Each number is 500 + 50 x the weight over its row's rms, rounded and kept within 0 to 999. Layers, rows and columns count from 0. Numbers have three digits each. The size before them is the row's rms in percent of the matrix's.

# v: layer 4 attention value, 256x256, rms 0.0382, rows 72-127, columns 64-127
# o: layer 4 attention output (transposed), 256x256, rms 0.0382, rows 72-127, columns 64-127
# q: layer 4 attention query, 256x256, rms 0.0593, rows 128-171, columns 64-127
# k: layer 4 attention key, 256x256, rms 0.0532, rows 128-171, columns 64-127
v72 092:474459454580399498547490488584448545398398512471450455430486486463505475497474454471522503501475478519481555585602477460498591445480468535499469520520545552407585484532548490505425443445541459
o72 095:464524479482506559510547409427494434555557456517506517543423531558479478469538475539538540531545589516496440485495503556499492503482528496565492538486409472548509507455409462457512451515546539
v73 096:564550674474496515432539500525504518509504509522475542475518416551506579445518455570496390493469437559494376467448504485620476427475427521427484458464501486564501464423523542559587467539499493
o73 082:480512477516493474522492370508528402502516511446510460587491570482530508530578531378421487453516633445524503580540458515492535496473537542506517482605500466455513525515425507460496554479514288
v74 089:397572542525515463581529509463613471543523532489506467555480514500470438465471529484494515470485542470495592504520400447492552544500521454434505401530417514429590533473530496483543502484474544
o74 086:540517499488417487516489646583437472429501573418459558491596433483528473431365546538453610611479456522543487499431473545544539518500457481542466513472615504474534444540497519537477562454444510
v75 103:591448595460506509441547505452478524404444433504468537618581467567573478503563477545500542491508517595511310447514538477550537494446543499568533465436504435557514482498438617383594369457533500
o75 114:516478427491571501492440436489535452581486502540503446475422559420493574504490543473503465566538423359482613549567471527572460536549543561494503488613393612469525514522497449438495513489455470
v76 095:556482464519418504553475487508523519445517412499453486421524477570524531525490503511498523478428448534521448488440393529514430415496487572478520589478537536500507428518492486472440514461478525
o76 081:441464538480604573492566362476496400556485531511553504592435515475508535481591457519504475568490624450481515492523586485480540519498556479573540454571438488546527554516448450437584500628598309
v77 088:398484545448421550528482465490454497533446479406462487433509481435556483537527424435478491408442520478520600562413479522585455411471389503571433515596521442406528495491495442594526402432554369
o77 091:540459463532509473481501570472481568497510523585544511607508523511422496514475483557480500529522392476533513502515502513520503478508564503487494496338459480522457540518483526508491537570473810
v78 102:459430552611521431504467538512521508491505543555435423434465489539506496426455487469498530502514500513506595535473389460390491476483444510461488424554484540467576507514510549455409506445465521
o78 107:493574526537535541460592570517526473465422531471502558561468468548519483537522470536505526518521494461493478442431523543490602562404485465624496558532511488524479537481501469549504442564547457
v79 091:452607539421454480454589523553479476455443539492515551547524527498515525438475536582485510554538534538545434472464482509571394620505455463575478453487499511543472523455483490504558448541489527
o79 092:499526471469468466476446547480500493423472496581490530464498548515491452489552490441446504425479494549505496480523458509484431456442498544509488493588554491420493482484525543513480565476483370
v80 092:450444412492405543468375453502442525507455456467585582567628573560547431579510520481477520508470485534502482458502479521550502507532581529514478503441543511555503454576462452468455430468499513
o80 088:571439543496521514481498348468516405530486504512484486427385504508561478500509523490547492447550597502467522477449495496478473515506418486547571484633510529453507463512489523473516518527511328
v81 087:507457484421547552562383457548447439377492505455550520608501504494596572466539484485525505485424555551466472443569392512584505518486422487493554622449490527481497534482454550493501479495511474
o81 079:506512510496501477454559606495510611518556526597438521485452485483465420438287493515504556535547395457529505547509495544497533502482539472545466486437463494480445546561533533467413467447503691
v82 092:442554453524463544551495456510561478516496548527522524443492471467533507495515452469476473525538508482475440485454449552565437495546506489405375489545413478430359535452504463492567485475389509
o82 081:482531481482459487465539695540421543475566510523493534597521522501422492455518507536449552559485418468543490537562522518456521500455463480555562478365507470543476498498528547517528480516527670
v83 100:529485556512487499452472480358543486495491494502429477576514522568491386504524514508589509456500511500526621610536377465500580520553517508503425464520520439441559509513480488492481559516442498
o83 102:464450458488534472505445523521503457492393504498487557533471479467477513478417541531386546676452475486489525462443566524582482492463517463462519532548517640527518462591472479493496540531535484
v84 085:348549430519486453533528525445609480457564529515469417574452521515430520525509528431476587436455582390463557436505455550471522541502547463536448481483477510381467553524506544515369559543434528
o84 092:475531492497531564526487524605469513439459604418436525393624501532571505423433452675593505555481398607537479401397537498447556476518460447509468511530566501480564489455496516531528496503555480
v85 094:457469544602467503548452483574454481375471544486510492384521435455523470533520437523526518529497502545514373472530463525552352401421446566476516530541539460439513602451580537477585451506530512
o85 099:498460411536526486547505531521440470621521527547524451632443593520428515455510464455449528502515435468520624534520508599583570552468549495534593473530489516533477511445393463514520458540478503
v86 091:455491505480631517492486505565533551497524521526464333557524504502445427504496474497542462548480499550500432523460606470466385532506576617524558522504497517564570491561497462484472478479498509
o86 080:520455572555450509523492339494498415466501488405485521417507540472549598502603541453460442468549599484470528502516532472513594498541415398500530586571547433481526458490519519543579544507469346
v87 095:458511468581505469539494508574505553448500468443527475511529474570460497548483485543534546501423479491542564526479507503532433400634531554537503619515501438486439444502480432493520593391483517
o87 085:514454502448552495444561308437455383516473547541474529560485494509498500473575490450483464503478551532454508494485590481508501508478476474516580490542478467494505543499486492467517488603560331
v88 100:554542419490636455512510528534507450454464587490520359502425533544464550487512471470536514443510503488475537486515440438493556649476587484539480493533445517526489535525576547508510437463531560
o88 103:507532550529497551516512660475444543488561477443481530443532518479504469428448565555477555520430450554445523453470525504543540490488510429523466572483534530409555501509578507495501544457481555
v89 095:533471490421476471448602497466443509451498566470523589491439502507517538430524576521532580486494470479523491500469689407522569545522500473605473475468517562540509492495453561514595353438567461
o89 095:586600488415506480470453511454544541502558462606471496476497538489498481522508479574471463443460508511470533484485334595454410490537485509490490478520425545529536474515512499485418661511467529
v90 094:492456510572521465564443517626422493402513487496525515482499530514563619514481506484435520546549476494509417542499433498466433512536530464480513618541576523497601541514545478485499413441622471
o90 092:533519502469493519453564481454552510600521586524505472497487501525428462556532509587612460490529516450491532457565511573508482484510491510468480501513529520503458549512503501510452422485456473
v91 097:437595537510491546454561486539432485516497587486492507545576504500553432481505473414524526474481512502472435374495551518565491614408417505577448436485475541653517491533552530531527388534486480
o91 102:533554450458456409508546517463522542448528527591443401435396605464543534520474539521411477519581444446615501544515446598465534467473523452447449559540604513450519510428481523483434596472476533
v92 082:492474386447458509457479458560444503457507445529594550483543533498498576578528438472455502509474473428516509475467572573495459351483472534494556593500464525514419520451443466437461493543575487
o92 085:477455524485515484459506452504528536596489537446442438540427467495509481495444484503564504388499526585525500504488446510484470509535510440493575459532492473487461487507527528507535461507493377
v93 092:515507426463444514515415512581433519544458515487423512500560568476566489522475477453487505455524504482488374481546309603468510489444453506598485597434454514614481534535497573448446573534458493
o93 095:472497461476547550444506517495472437508527429537567486439419520460559503464507453595531515483541553477560526420542625442540511478474515483502490448641578510452497502350451445505530455523570527
v94 104:509512559533464484589469556494530486564496551474450485477425492453596579493508508490453452526445498513499592483461575494485500479490487480524523464533514513517390505463537505604477481451542519
o94 108:531501554555498425465474543518469459445551501455466500454504531451376457407468481466458469525495438498475448565553490534383517443496520489523434473387599435513517562489446506498555552538519474
v95 102:452460441602426477519485471548438516586459476472529642434438501504483532489468455471492532487475518454503637461588570502439514400512467529504481631502448517472460444548468501552447637521492504
o95 082:490499524477519524471552296470504413516545487478478441524509416556527456534632485492583512440481517496435433518442490475443508534460481515504531486529500458520474529421476494469517410564542475
v96 107:575436598451506520445577519493519493552495547495497520538488449549492485407491430500434506446506518468497595421526524457467688477478454394442581456478439482498554500500426591489466552485489507
o96 113:477624475442505505500491441481605396432432520349491505451534411448481530506447543521540500560471378458491473553487496523556508511428573559468411489535489615454496453507570499454497475498447492
v97 098:508492536431603434499520469517424491408452480523538571475519446493541511459506533522457514425516490479551406496448596341465494460499473523553486539469528516415537537434530554424581446468526461
o97 096:518481489480481502482485423464521502604492535467495460532546556526498512583502497422563493442520418479426587462530472560485461553495515495520534461507439530530467469488493497494512482506401579
v98 090:498464542497434545505535504540494503594501465517504550529481475491479495454515428492394472555578511467457496461535592533367513465418463505479582544488442536547526484559492497524459496552505492
o98 093:446473513528494504507444527407595571487578534420512400403543444481438554560522560461588496420562424507483498592479420427469505537588517563438441510460511504473516479470523529537575404473443499
v99 099:511536484464464567494410473494486506520431482495490501399561540549426467546484555533477471487506474461485453527505515528524476485560449447463447540508550467539441481502459460540535573538517511
o99 089:501475524477499494469547401531516392463516478459503538632419500494531467495568483460466555476408667554472472487535508456510458417468526506506550474545530552487478449556524485447526502525520313
v100 107:489545428468538502512534500541548502505529452513565412514494544497537596509518504528513508536503487459529373446423533537532403461526482545480485545451596440565408526516480434479508551525482500
o100 111:485493545545528441430506421458474561459423555531482497592526523426504465545548372498490459491480540516538498494521559529466501416502511437552588527526471422488459550473598458421493504529600439
v101 109:494508493471522528500418431516487454495498521420558476560572490540497433435537466495404559438491577471489578361546548510541524434503498485589553610516407473558485494513540530441479528389554388
o101 090:517508457520500466528492610450513640517478552568436487463496481461467491505409503484524473514528313515534506557475513503516528519466532485479502481412506485449491544518555504527477440561483790
v102 093:566462493537513549434480481566433545452449485525487530430571509504392529610536432492506493446498461493468570503498450474491516419514607472432469434537568549527528473448488480470475464446489519
o102 089:518453544513490538507540329519472465600486509408476508588407506471568482521477586519462501501484626513510553473484592491532575519497475439512563532488433559490557537557540479474570524531554491
v103 090:460593477519486493492568475530535517524497583509501465514448451488552617494535533542526457455449520426507400503572412454556472567488459511492524437542490536469488508464504448561499435538450460
o103 099:523535495421481456463521577471482531465555485576487480577529551504531478442524488409335479548528518490540535519506463581420430486554572461528486527458498460528560574444426521447477560440517591
v104 096:610532501519479493440521494549500536490476506510472577487474415518497527541499533512503507509475480515527691473628440513551546450583490559465471523477581501468512426457472432437428536468488477
o104 097:357526465477539486548527399444498497532443508561497520578469501541530498526498458460484502602462496539452474551406474510532507541496550491555536447488377500485499540564500477522601500598531606
v105 085:562433626568499520531475470580470467537553500488402529461462477511506489463445567521499521514510603465503552436477557514454560373469519520514510507530489499377516466500555487505456537517479525
o105 089:439532492551468497451528537446528532512539586448572516455535435460353519567520514608579432490603347560540463529522555461505538562489440575541514576455453505582537496540530503507475410498449519
v106 100:483555479447399612534417480436468510540453475499553514510525592486473528542534558536517457478522436504484497608461481485516440507422458445552473383512492479515461502502481539450517529512577504
o106 107:544449533614473430481442588557460542512565449448543489563441488467529497500425467390395598443502537556564460537535527458459451529546524571539451502505569447494470528456480512483398453485496532
v107 098:575490499529499518485556483576468536457476504508539535477487495479514473507504393424462471495468464440526534459623410381453405457487477540502450558530560572472517467474498482513419493488560479
o107 100:484497533526391525529523529418561451575537465486425473611406525481506482512521499520514508513503545465485551539454486550517557520537527409449490461486410435541478544456470553491535543491499581
v108 080:493554499504527525655496482487476461462521510454552580587447416425567540499496383542539536523484461465411636457547581508491527541517456478486475514533492431479467463565548486563485496535537518
o108 080:501514477530485449433536598496490601499454521592431466458537494561491445509404577487394515484533460541548445541503434612542473503470518485498538587490482379458448587514441485529420499492498464
v109 088:510461597531476506335493508425490508431534496561492532568500524511437434514498601474482485541509526555485428490499502493442473512500546487527602441463467488567609579503466529432541525506494491
o109 098:529482445519522462580491460583530506545482574377474438460531523505541609507483552501528486464541470508495586490464463440624515527569513499459469545478486581446514441537542516554495493418453497
v110 085:469520400561586428522502508549516449543534539517536424564390607485497522498544596503495448488548551484497503476623413536464461578576504491516508499533453566490482565511579455536499597490511547
o110 086:538531594580498486509509532474440506454504444447469508469567475533608436495569398443535514466441501556469456472465535424500541490396454460534411572531617409506509513419517558588436499422467523
v111 111:505434523496402523430484523490476530489427470492490504512429547541450553458476594519551516503517478531519488560513706363458477480433453468515541626503556487466603547531485569498513511463445486
o111 096:482554547502507438533419474443468483520570488454533403527549482466475464456558419424460565557529555535477617410511372511392453536551428564465459511548453562537431460458486453470474530509511408
v112 103:576434421440493509503479494473438483432501407510546535514534503462514543530534448484537539474477525570481474443500551504509544475490532549523507529531456466569482519568447591453557393438558523
o112 104:565416483500590445446508368575478522638510455497448469464456522463498537434467557533488524433485540493479573521539429542556472510527513436480567535491497581447386523504550490473495518471479538
v113 099:538443486588587505514524533497499500433510509586513497518478521570563482477516466514510508520525517521469550496490378526446489515417557486410544432478498535562558546520525487529507433498425535
o113 106:490590577562467502505544551533529435484505542396477452409456442459402509500475562525542493499532472449469504504442520571530555532511489471532427563508531516469553479533555504504502503467505458
v114 101:492453616560536512408535509584468525390445540471438406558540532508480447604501536507539486501443546498516519536466492522502466476511574539469457448508505458521572534551494468512564531486550516
o114 107:498497418499542461507492346481513390506549576570488539449486507524432502503584470564508475516505398517515511442463594425525600433502495502488501621535461546501501479530590513561474531528488473
v115 103:483433484545592539615458493542468436503524515509525433522410566548446514456493468438470620451455521481519475460514495496457512449424551505447536540482439516524494503548527554436462485423496478
o115 094:507526535525535490452587618515499624518570551497465498444533412455456529460423477562577508528573340497514526526475544483451564551500504471532481501370486483511506544487582490472534437534544689
v116 089:463468466613427490564438488486528450569432530503440468387458524511393577513492410484463504484502543475489629478595444521443498433455476467511500373548487495387490467498521480612384610511520496
o116 098:432536486499527472527598456536478524509482504416506531562493453527568451533511464603529576497464528616503464493394565452457598518463542527571524546420528513516531527505518487469581440563563442
v117 094:406576550523558566555516556475548499477544583468467415470508564577462483453488468476464554493477541482512457445535509532561470552460476435513544428450554503392466569492469498470517567484525507
o117 090:530578469547413470613485521513528571441460570452473538467658468417546500481449474487440474556465389545560521534499522550382574499531468549456460457548592517586523452474576514413489463453448513
v118 096:403530379514603513527541515556428480520480455501494390482443451444491449553486490510565507551460446515507431550456496484549434534485519565487497472512576543401480573507533467431482438488576491
o118 086:524429545541447484466467673520442544457546507539487519529528506561494551431500487467466539422518500587570499403514435536473504475538468440540583536493425404532451500442479521576513465507527516
v119 087:486440465468454514508468421592413447466417458479531654415558464476569531580497449525513458495433437580498470454521448487543401475480485552436488636500521530565436474531415432459514433499506498
o119 090:517461505502512473409529499480499543580559482633444470639403481532488428448421507456494570467587618484494514520504419582483463503511549448561586485452441464469500545531493478509475522519522523
v120 094:514504510489450483523426530467570464486481510554470424330505506503481535596483545484414498443541488506471514558470404536404516584467493496545486453474521613530461488513509510563480506589423519
o120 096:438533543518519609549548527593510479484560437435564519486529539474528491457570468580563510521469600506466472454500508467493485525509500520473449440486551496500551465475435516441617567445555453
v121 092:533540538429462488435543496498502537515514477481548521586616468434502392540529440454453485513499517428484533538480546490545499484474481528586509593482438471561471456567513492545478543507570472
o121 086:476428440494537505515461432424533578513431543511421423426395532533483592551407551487565456467501422583523479537507513479533516477579551477410506515462474523470527503524513523552509485550467596
v122 085:546427506528476505459511502510392464514450499551534516432440529528522459496547565586487432469500434536474425461558510463509469513423581495406560489540468549479514524459523557526488454493493534
o122 086:487491518529534432494505539565507473498649484417475471472541473533466564450470471413532503462536406464483532485521425510443495604484394606547408473452466521484549537480450479520508496445452519
v123 096:486455608513549543448418503577460446424511499544512513519446536501524540430547455524471468491533495578479478457491483444489424452473490537475542498518474579581534481504464552526449583419535510
o123 096:570425505545499408518518507573535541496593499489447486549490428527414447483459524364558431490546478540488493546527443489539561507457569509551449514411502487415492558525486562558555530507496519
v124 098:522562364499530408496560487523542474475521576528505368502435554515467499469467517501557534480471545536517554531488436513516643553546502514458473519537407466497485504519560556517481499516374545
o124 100:537514557466529550495525528481452479498493451420457572512554425466542463435548500559452538546390490554483531497483561496478449414441523417526539551505558556508515494522617487519529516477568472
v125 092:577496549490533549434548514532463509505485529456491429507584555557526458569526489491530505509461517551490350470503523490530480401442557541435515464496462411529540507479567597380492449451392518
o125 095:430497414441526515567471542463546450559540575574619461529489485430369537453521467606512477530516399386546605501538502435550573524538548511518556498497412630476531562474559497534565476578548496
v126 100:523483508486488442444475513480621557537440510506436516531457476509535445473454513455417477459503528538523477558496384485424637573530493497554578531466456547603550399572477509542509553521505493
o126 084:529518530475488579532515432471522401452555444504563477451498490486530500522613523487562475523547557421416479493522524483509465521451507525496441458562531472475521504454491503494492490477476549
v127 094:553431644515476509480541520483507525482590456480507544604569466506507499485489460564489409550539484524465547527519666508460493414472445478524543540501516389557484510443535484527529612539577474
o127 100:389468408511536430529465459477554555539394500581471459531491522514455602586511501442454473492481415472561485551491444451596572503546545571336487508505484505472415521486486534537442467534496482
q128 103:482501436551624446473482516454531517594479531557608459468452513526489509448529567561561455523463454457522479439481510584503472495553534521517462534484469532428474553552494512484493573453542531
k128 113:387517492510445519426515496458502500478518482566570447444482534531470428569492392510471508577534443452505553443577439525534581543566484573442489511598588577588491461532512420520571489457517600
q129 122:479446451455421533503590489517480495453495520482465392561421529574483579590496551466444462424465518512516512480502467547493490531543589461499515570497429457526467435523427549482512442507453530
k129 114:552486545452521538405505550533494596427550542493483505487482472512469537456474521547493523451552477545588404440493446446553524526508562485533518529325474535528482523461550497504525474528523639
q130 112:534463472490504432443505509471513537458499538582573456469518500497497575491486583532454459492493523511555485438467533487448468469532467521563583513498471456508503412502415509498527543514561542
k130 110:486470501366560542457472471427398499522487491577534496507498524455479584522520572506501534561556483450533527478489486557564534482505469506443409523536498491575451535505475526471482514544493598
q131 096:512449522453473469490385474372486456508524397499479431450535441480457494490492507487543513461458489503461527522356435510544577492461600467479548467522495456562529496478440535414467500544479452
k131 099:454471480466505566517493458562500480458431505418564492510537529550471549488526567474420465456492554502486443485480452450528507473496529441526526559548530440538483436479471492538553440409422295
q132 099:466564518475488439448529530491491482470469475492467474323473486484476558448473451583560450482513484488479459538464509506540537506499395484443407528508594532578457462481594473541497504487529574
k132 095:537536451521512439517488499485464562555562559615481524461517459477467457490465491579525489537517360472542481431534480469523468505471483518510501518400545530440498576549472524518429503560505722
q133 098:540522483460437476547546532530549502525512506467388454475526508534486492607501566487570396578472546495502533549483465597517467521489459563536475538550499588374468591457523514505491494471497512
k133 097:554527491429409406509540576447514573476542602538509510454506428484437437472398468510571519617542410468479523526545532528484501531455461477469459455425506446499480499531525426557484542546518672
q134 099:643535466508444566443510480610558499478472454541561373505505513527494534548515509477486435552456497508580495515492425448600432485464560495542544653468468520541550475526473463563529478552547496
k134 101:493502490412549517463513503457486572462526531565570490588492494496482529475527628555401529531491555534516450401473511466564606488521526383562474523413477507573483565495521490503520436536453623
q135 096:418547475477557505465517498344511474553587521510531368397503465536500553546487615510434539435550506488488487520453521549553551471530474476509435508555538532576464475520473547513447504528452511
k135 107:585492384439562513521426443469540464430488508536574506391469535484537580490549569571507452445542528523499560430517472535519502480602562485521501556644520542519450492505455433470469511452444461
q136 097:451567516498474449463468515546604466524557492505506516443538528462469531561515461412488463468492496510500485544395400480488533441459501537513598512557402481604603478581569507535508591524477506
k136 105:445561499548482468466471529499483530512485538457522480574509511441454463492498462425487499530473458540540584430484460472481428466587473530575496540456448567438448486482472391504573469460546474
q137 117:446496461455456468491607543506448538481516496505495491465453587408517625571470565472460512488465439459557463604551438491553464575548432486543438485475590579555485535492447469549574574531459571
k137 095:531540496501524479506477514420517554521537565654507496490517469499432524491512525513521478594529440375486460467530509537541499483476519499515444479410475522528435558516491546534444425548435672
q138 114:467472508532444513474525488574404551478515504484441476530608431374412519528446530511493448528536410496538472459550515483529479510496568505446474470407495550499451633443597494391537420640508564
k138 099:544515522487528479471509423452522443508519441603584486557514520452532477498617562522540504519523536404445478535528519483500554474457559499538460483462467491505486530496494492505485489543481537
q139 110:514491467416443441583523475435479507513403544477417460511461438416497534515502501489486484518570432550528496534440477443522650540483452427439555455462440475518550532551608528496535337562603546
k139 104:550434487446494510520521476507537542533589531654521466553518491468488443467609558553536436515479417406547471556470501492519529483497520493521498471434501488546518484471510523506538447659552667
q140 095:539489551504394442582540471496461515466529503468479470529545502473494450540508496457523567454469502538463468502441519463458478489453598481534543548518524448462560465475488458463457410466479453
k140 091:499498496493546515534544500533491495495445458366450492497499510557498493435467502448496493379473515543515500574482438473445499496509487462492530486501515472475491453493494533476488554450531339
q141 105:519543446519474499399509526574538496467507540455513577628412559538459550523476536482472450412492525506567563430428469494544545482550443497530535453493463420522565470551439464517634571518528506
k141 093:461511466467505465465491577480475604547536557586475538532508503450457491505456501511548469567499433542545460497510492500539548554535460494542494482336469546536472505535502484530473470563472735
q142 117:571495452459403539558588489446574545518409503500524405431428502554538552542510553485505525512449516528506468499446471481494565482579554334430517562536504527450485476577394540433516452522511520
k142 109:449474485457534488453490545526485537418479545530412481410474491520508548445423529504457463521536413601592454405494446470573517548582546472512556543397542523528484430490602494558607508508555612
q143 109:538484551525474546439429498505385519432537543513477427589477468474511511476486448558480416419474519550531408505515531426540509466464453483533536473450571550590476506512557541514514537461469462
k143 105:512537490523439484464539537527529515487487505446439512508481488577482410417493442534417537452455502559567468459444410428486512499569533482495550542348525423560505433540490507512572510408503585
q144 112:484451461518533429549460488413468505576518474529556472500500603552517597506474563464421466494532459453552503470357502492540456453501544599532483488550427529544520552605462466509492515538510472
k144 118:485461469406541526402533495449509501546448501544513547568473502452503565535556539426450428461462466503631503528576515491528559515559430465518444532515411477556452507480498460516577554554480582
q145 100:461484473521586507499509493507405511522510515540558437487554490512520512501469583566498525495532433463571478438509433444520469513517499490552485438465448474509514502534497535436539431488575506
k145 096:502442522486491492430473482416500544547579479612513534528471525409469571561527496493551463516501468458518517461537547547522555496525471524437474458469517477529442558480500493522543518578458632
q146 097:592498467523488467516484468510501473424434527491562541416379495511587544604460452408492468439491524459535455560545508476471578509435449480493601379521486436509452498545440480525537456506513444
k146 100:466465498471537493545472537481519584565449509583392496449441515511496541484381536521417496541520459517502481565431529507550557512519478413569513537394498469508496397484440529456454457562476540
q147 106:425510531467549520445560533527535552489490564449506493528513623559488603497495593437570570463490551529501484521503499546459537584515529492526497516476401442421566506505486515541432618486465542
k147 103:472527590504544518443552503537495564487501517544558499482497548470458573479465527480480558598532503476518528507578455531546514514457470519480474534423488546466441561461505485483473593500493643
q148 113:598553567640393467506514564502561522543469451486452462437515505454503421528452421430503429531476511496534527516424373505401440515534468500576472583509474548428461517524526426529483619414491478
k148 099:483537498494502415485543603511528575510477526557469510497520484538452471507448480463522533568511378566528487556528447530486483516492513473522495521374461465467484467521532508523440494581500778
q149 108:451484563598488464492616543580484492539550533508474601515483422487515463521481451575480494453491477535509502521474533459510307459493517514451584541497566458466574475510607519459554489505400485
k149 106:466539524597496432477543542444553566541546527533446461524571481408495429472465466456627430493429413626583502442583479493455508519487536624501487468368521496392396504478435506531469483473496622
q150 087:428505531555459449493493491428552490527491497545477539509371485488534506401487449618532488465499481490546501567479600490521488477453511495484450475512494519520396548505517539562492505450493495
k150 099:507553433616560432543533451489498502506517472544422553472470502446430398473447458493479429442547453489520406446566640542448461494469509528495555441520517531507485427489531563500430498516509512
q151 104:491511402477490554510516496384558554542456547575531548448415532508512571412451534458537504523509527529512545522596569530457532492505439626505536426500533575532459608556411488531467539498525534
k151 095:513547492494587515538483433508463451535530465576560533467453503480479513498540515497554505602548488455435539543480628495590495537475555474465476498554508531480520539433525523489485482562494579
q152 104:484464505516531588556597467616450485506557436471433481441463492461540576538473389508525463559542545608524395433530495414449493509562444413548454424536496473507484539514539528555549417473486496
k152 107:464457499557496423525517520527483498491470603509434488441448503507523579446426467487473588476520498621606438473503529474472519504534500501473535533418506514470574414484528555496546491526554577
q153 099:590560540449624579572486472547627451469467466514474483526452408491468541571518434432396462536577561427486512469498481533488529456509458500514552456533490543410436514472469546492523463546532471
k153 097:507434460476461496501478444523498429541453466418518477508510491490573466513509501460487558440446559560505545548449472462525513484529520437533551558611527486490585431523468501517520512485533269
q154 085:460449581471541488493533492519483468462470598540592553457428438532515522550514429565485513389430551560567485520455428398439487543558458422547512508547494506535494416514474624439469524452476482
k154 091:491454505528500503493479518498479548461596461413446460507496519475520521470428466489510554442478424674542498461456447558512512479578532587488548524513524479523514430529489462460551509438552447
q155 100:475425547550583451637527465509434463448540518485527524453518471546592524468476534484469540470491494484499457463474459536583441490512484482556500597503551446477548446417441556478445479495477477
k155 103:480466521489506532475464561442521592549382490450437459453509478635530582486424526531502465534489552587514491476481483488481575511530548422498470528492504402498536459557476492539488466427440439
q156 089:481432628548513457560516455430486461639475507517523536470329552526511532413462554592496486481509481574482477465475632452454510499528494482540528498501482464500455476477595590509490367444539475
k156 096:505420415474479560468562446494447445456528522510413504451466502422564513585429443444570492411514437639572527570437441517525535446461598546415555513550493498500619432492436521502569575513549469
q157 095:573527541551469413510552487595566502419503506520573571555526527492550444456513499471502557508505499476486576576559553490510477501472442501433496436458542509400560408471526516433443495563555524
k157 095:473509476540557499498498451496500500530463440533543500578562498493545469509502595469480466507496548459458527483444579494461515529465546546570499488494433460529507516513470463507380519532475470
q158 105:515501554488501469469456546479478480504512474489415506538529445410482397494510399447539462550491514442479484659582435576423466478425423563484503438487559442534469606497556497500517600497436470
k158 109:539560550578423416518528556529522517550530534431425521514588435508401422485485442541556514562505398418393532575504524541479408498457481532486518481456530480372445517514503500501512439484510588
q159 108:484568577563503515575515496579431494498542415574448554547428421448518442547498537444491429513536493533579466495472486378409463486455528518591522497472407487480486497445577581463473430561547526
k159 112:501503542541515537454528446480530472531507449468545558605505476498475515494527445481500539559465571514391514530509614529507522493433544438521545513421458469435517494482517510502528481581541498
q160 112:517476428375504592486532461552500487376478514428479324458524479598529593551513541465522553442513493490531484502522406442600526496460584477445482526476473521601479468515393544554531444511448525
k160 110:539462513415512520490478493527507514490549535386500458473450483580534568438499601490454509458502625548527471397473467453571516492536556428529474525478551441502453484426555520472520466432475398
q161 102:515511459596553522418458500489435503533498539412467447515507508576469386562500425574512473540525492510492546512545497513454398469480476547548472435502484516515477439572529476514539525443448428
k161 104:502542490557365414520512630483517550504529591457436505503507552482490455493388467477574482482446440586580566485494488487471464521605435538465549471474511525524434555463514481494532493493450641
q162 092:513523470453485492514411450505547510570503487479508498501414477437567445483482521414482559514555472518500447465461557489497571514503487443514456456485457442450470548512517551441447456573512528
k162 107:503506533533579464458544539527532506471470584563443482385436493469536535505535490584534480519518486551515520477422451510502496516525598414622568595462472525502515407459549542463462398528517546
q163 101:582530462451455514479456539531557562418493583492404499514427478510444477502474537474661408535541465490554511440635513455535558563522420543531550480450463567545500516433517453504468537515393591
k163 094:541520511421455494463488480448465559498596498613525490488505515456441465506538469564546531584521514353486518499534500510555514497448511524516488479428471496482467546510545479494452460566499657
q164 097:571528416396462436527419523520545528485521633512374467446556486498528520431523451535589515541532545529510511453510556499594516510508434503456558520474511482513538509489446434553463502528573567
k164 107:516476510454456527549469470431409559520483455543508480515539464458474403449533464526492516638563533491565531469500539522523457483426387526436432485565568466486539560524517541540418474569521518
q165 106:537548475452517604573574500431524480587457472469522462527525431592497429562492450434479471485434521455460506462507385538541497498540567477466425613510529470604490437465424466533484458520421482
k165 107:526445482396492518528448435540477466479519486438511439459439532487546570512496557495521530452491563560479510495587396484542461512460493489471507415570494551535500574478582583492575457471491375
q166 108:552482545477515536523540495473419527505528567516495498515589446511489509557517571493503520519476473353525400456572449487509502537499565482517513527453572508486452487473477522532492451537439493
k166 098:540467506429493589469468455437506433510483404425527462458512455541553485516570455440450553496501631465386532496541452535486514501451481486452536479582575495454521538546491478485489485447523310
q167 100:585502412440453447541499498380596484518550470530500558474544597497499376540498423444571513498528466464507583546486370585491523543571490498509402453504452373588385516467525493499475540474546533
k167 102:529484542477451443493508513638464496493511512430515425524467450504401505554579532552489491522540513464506492496504454521519442513429573548524511550514495610468521513465511445513365436584438505
q168 098:572507534449496509466469499444453493441577467564503460351541513543462606507492529591523511510533571474419488544473432537500406458481506472530464538547595500475475484419593536495424442459480528
k168 095:560496515441516495559464448500461378437489461336507460507520477498567541499488525510475569443505583487479509505505465504457506441471449485451454471610574461473503523480448484447438571375459290
q169 099:471487491494541448462485505564611530523483529495433628486500443480476540505487480459487492509488536449466541549509565573480413515543431528515476548529456475387522581601449439529552611527463543
k169 100:475544497591547428553495480470513510526499576639522527483463566436446421475471490459539553631538397498506493516558590582480506508445465592438523425553426556428524512486477523519411450619548568
q170 118:536542395440526553540474475455567468493438469489557414447585519548514547590487601418494495467491485440497561510483536521519495500512596517536436513543437468553498421466340445507505445465520486
k170 128:475490450502572567555502522464482475516410523506560508435433519577515662505446651528441467498516547520493463492517519524570501528510506435499456544579444555554488542456539524500449496583452401
q171 110:509498544419527419509481531525531539523458568467493428464513528576531488499483568519586528588532489469530568474461511587495452550507478482543466574529517583355473436544533503503420492463467517
k171 114:529505513458476512454555529501499554486496528504525459386497508487519473539476476471564458535508504442583631490488425559513475494551531543451465507527429489480491521475500450501411579467479624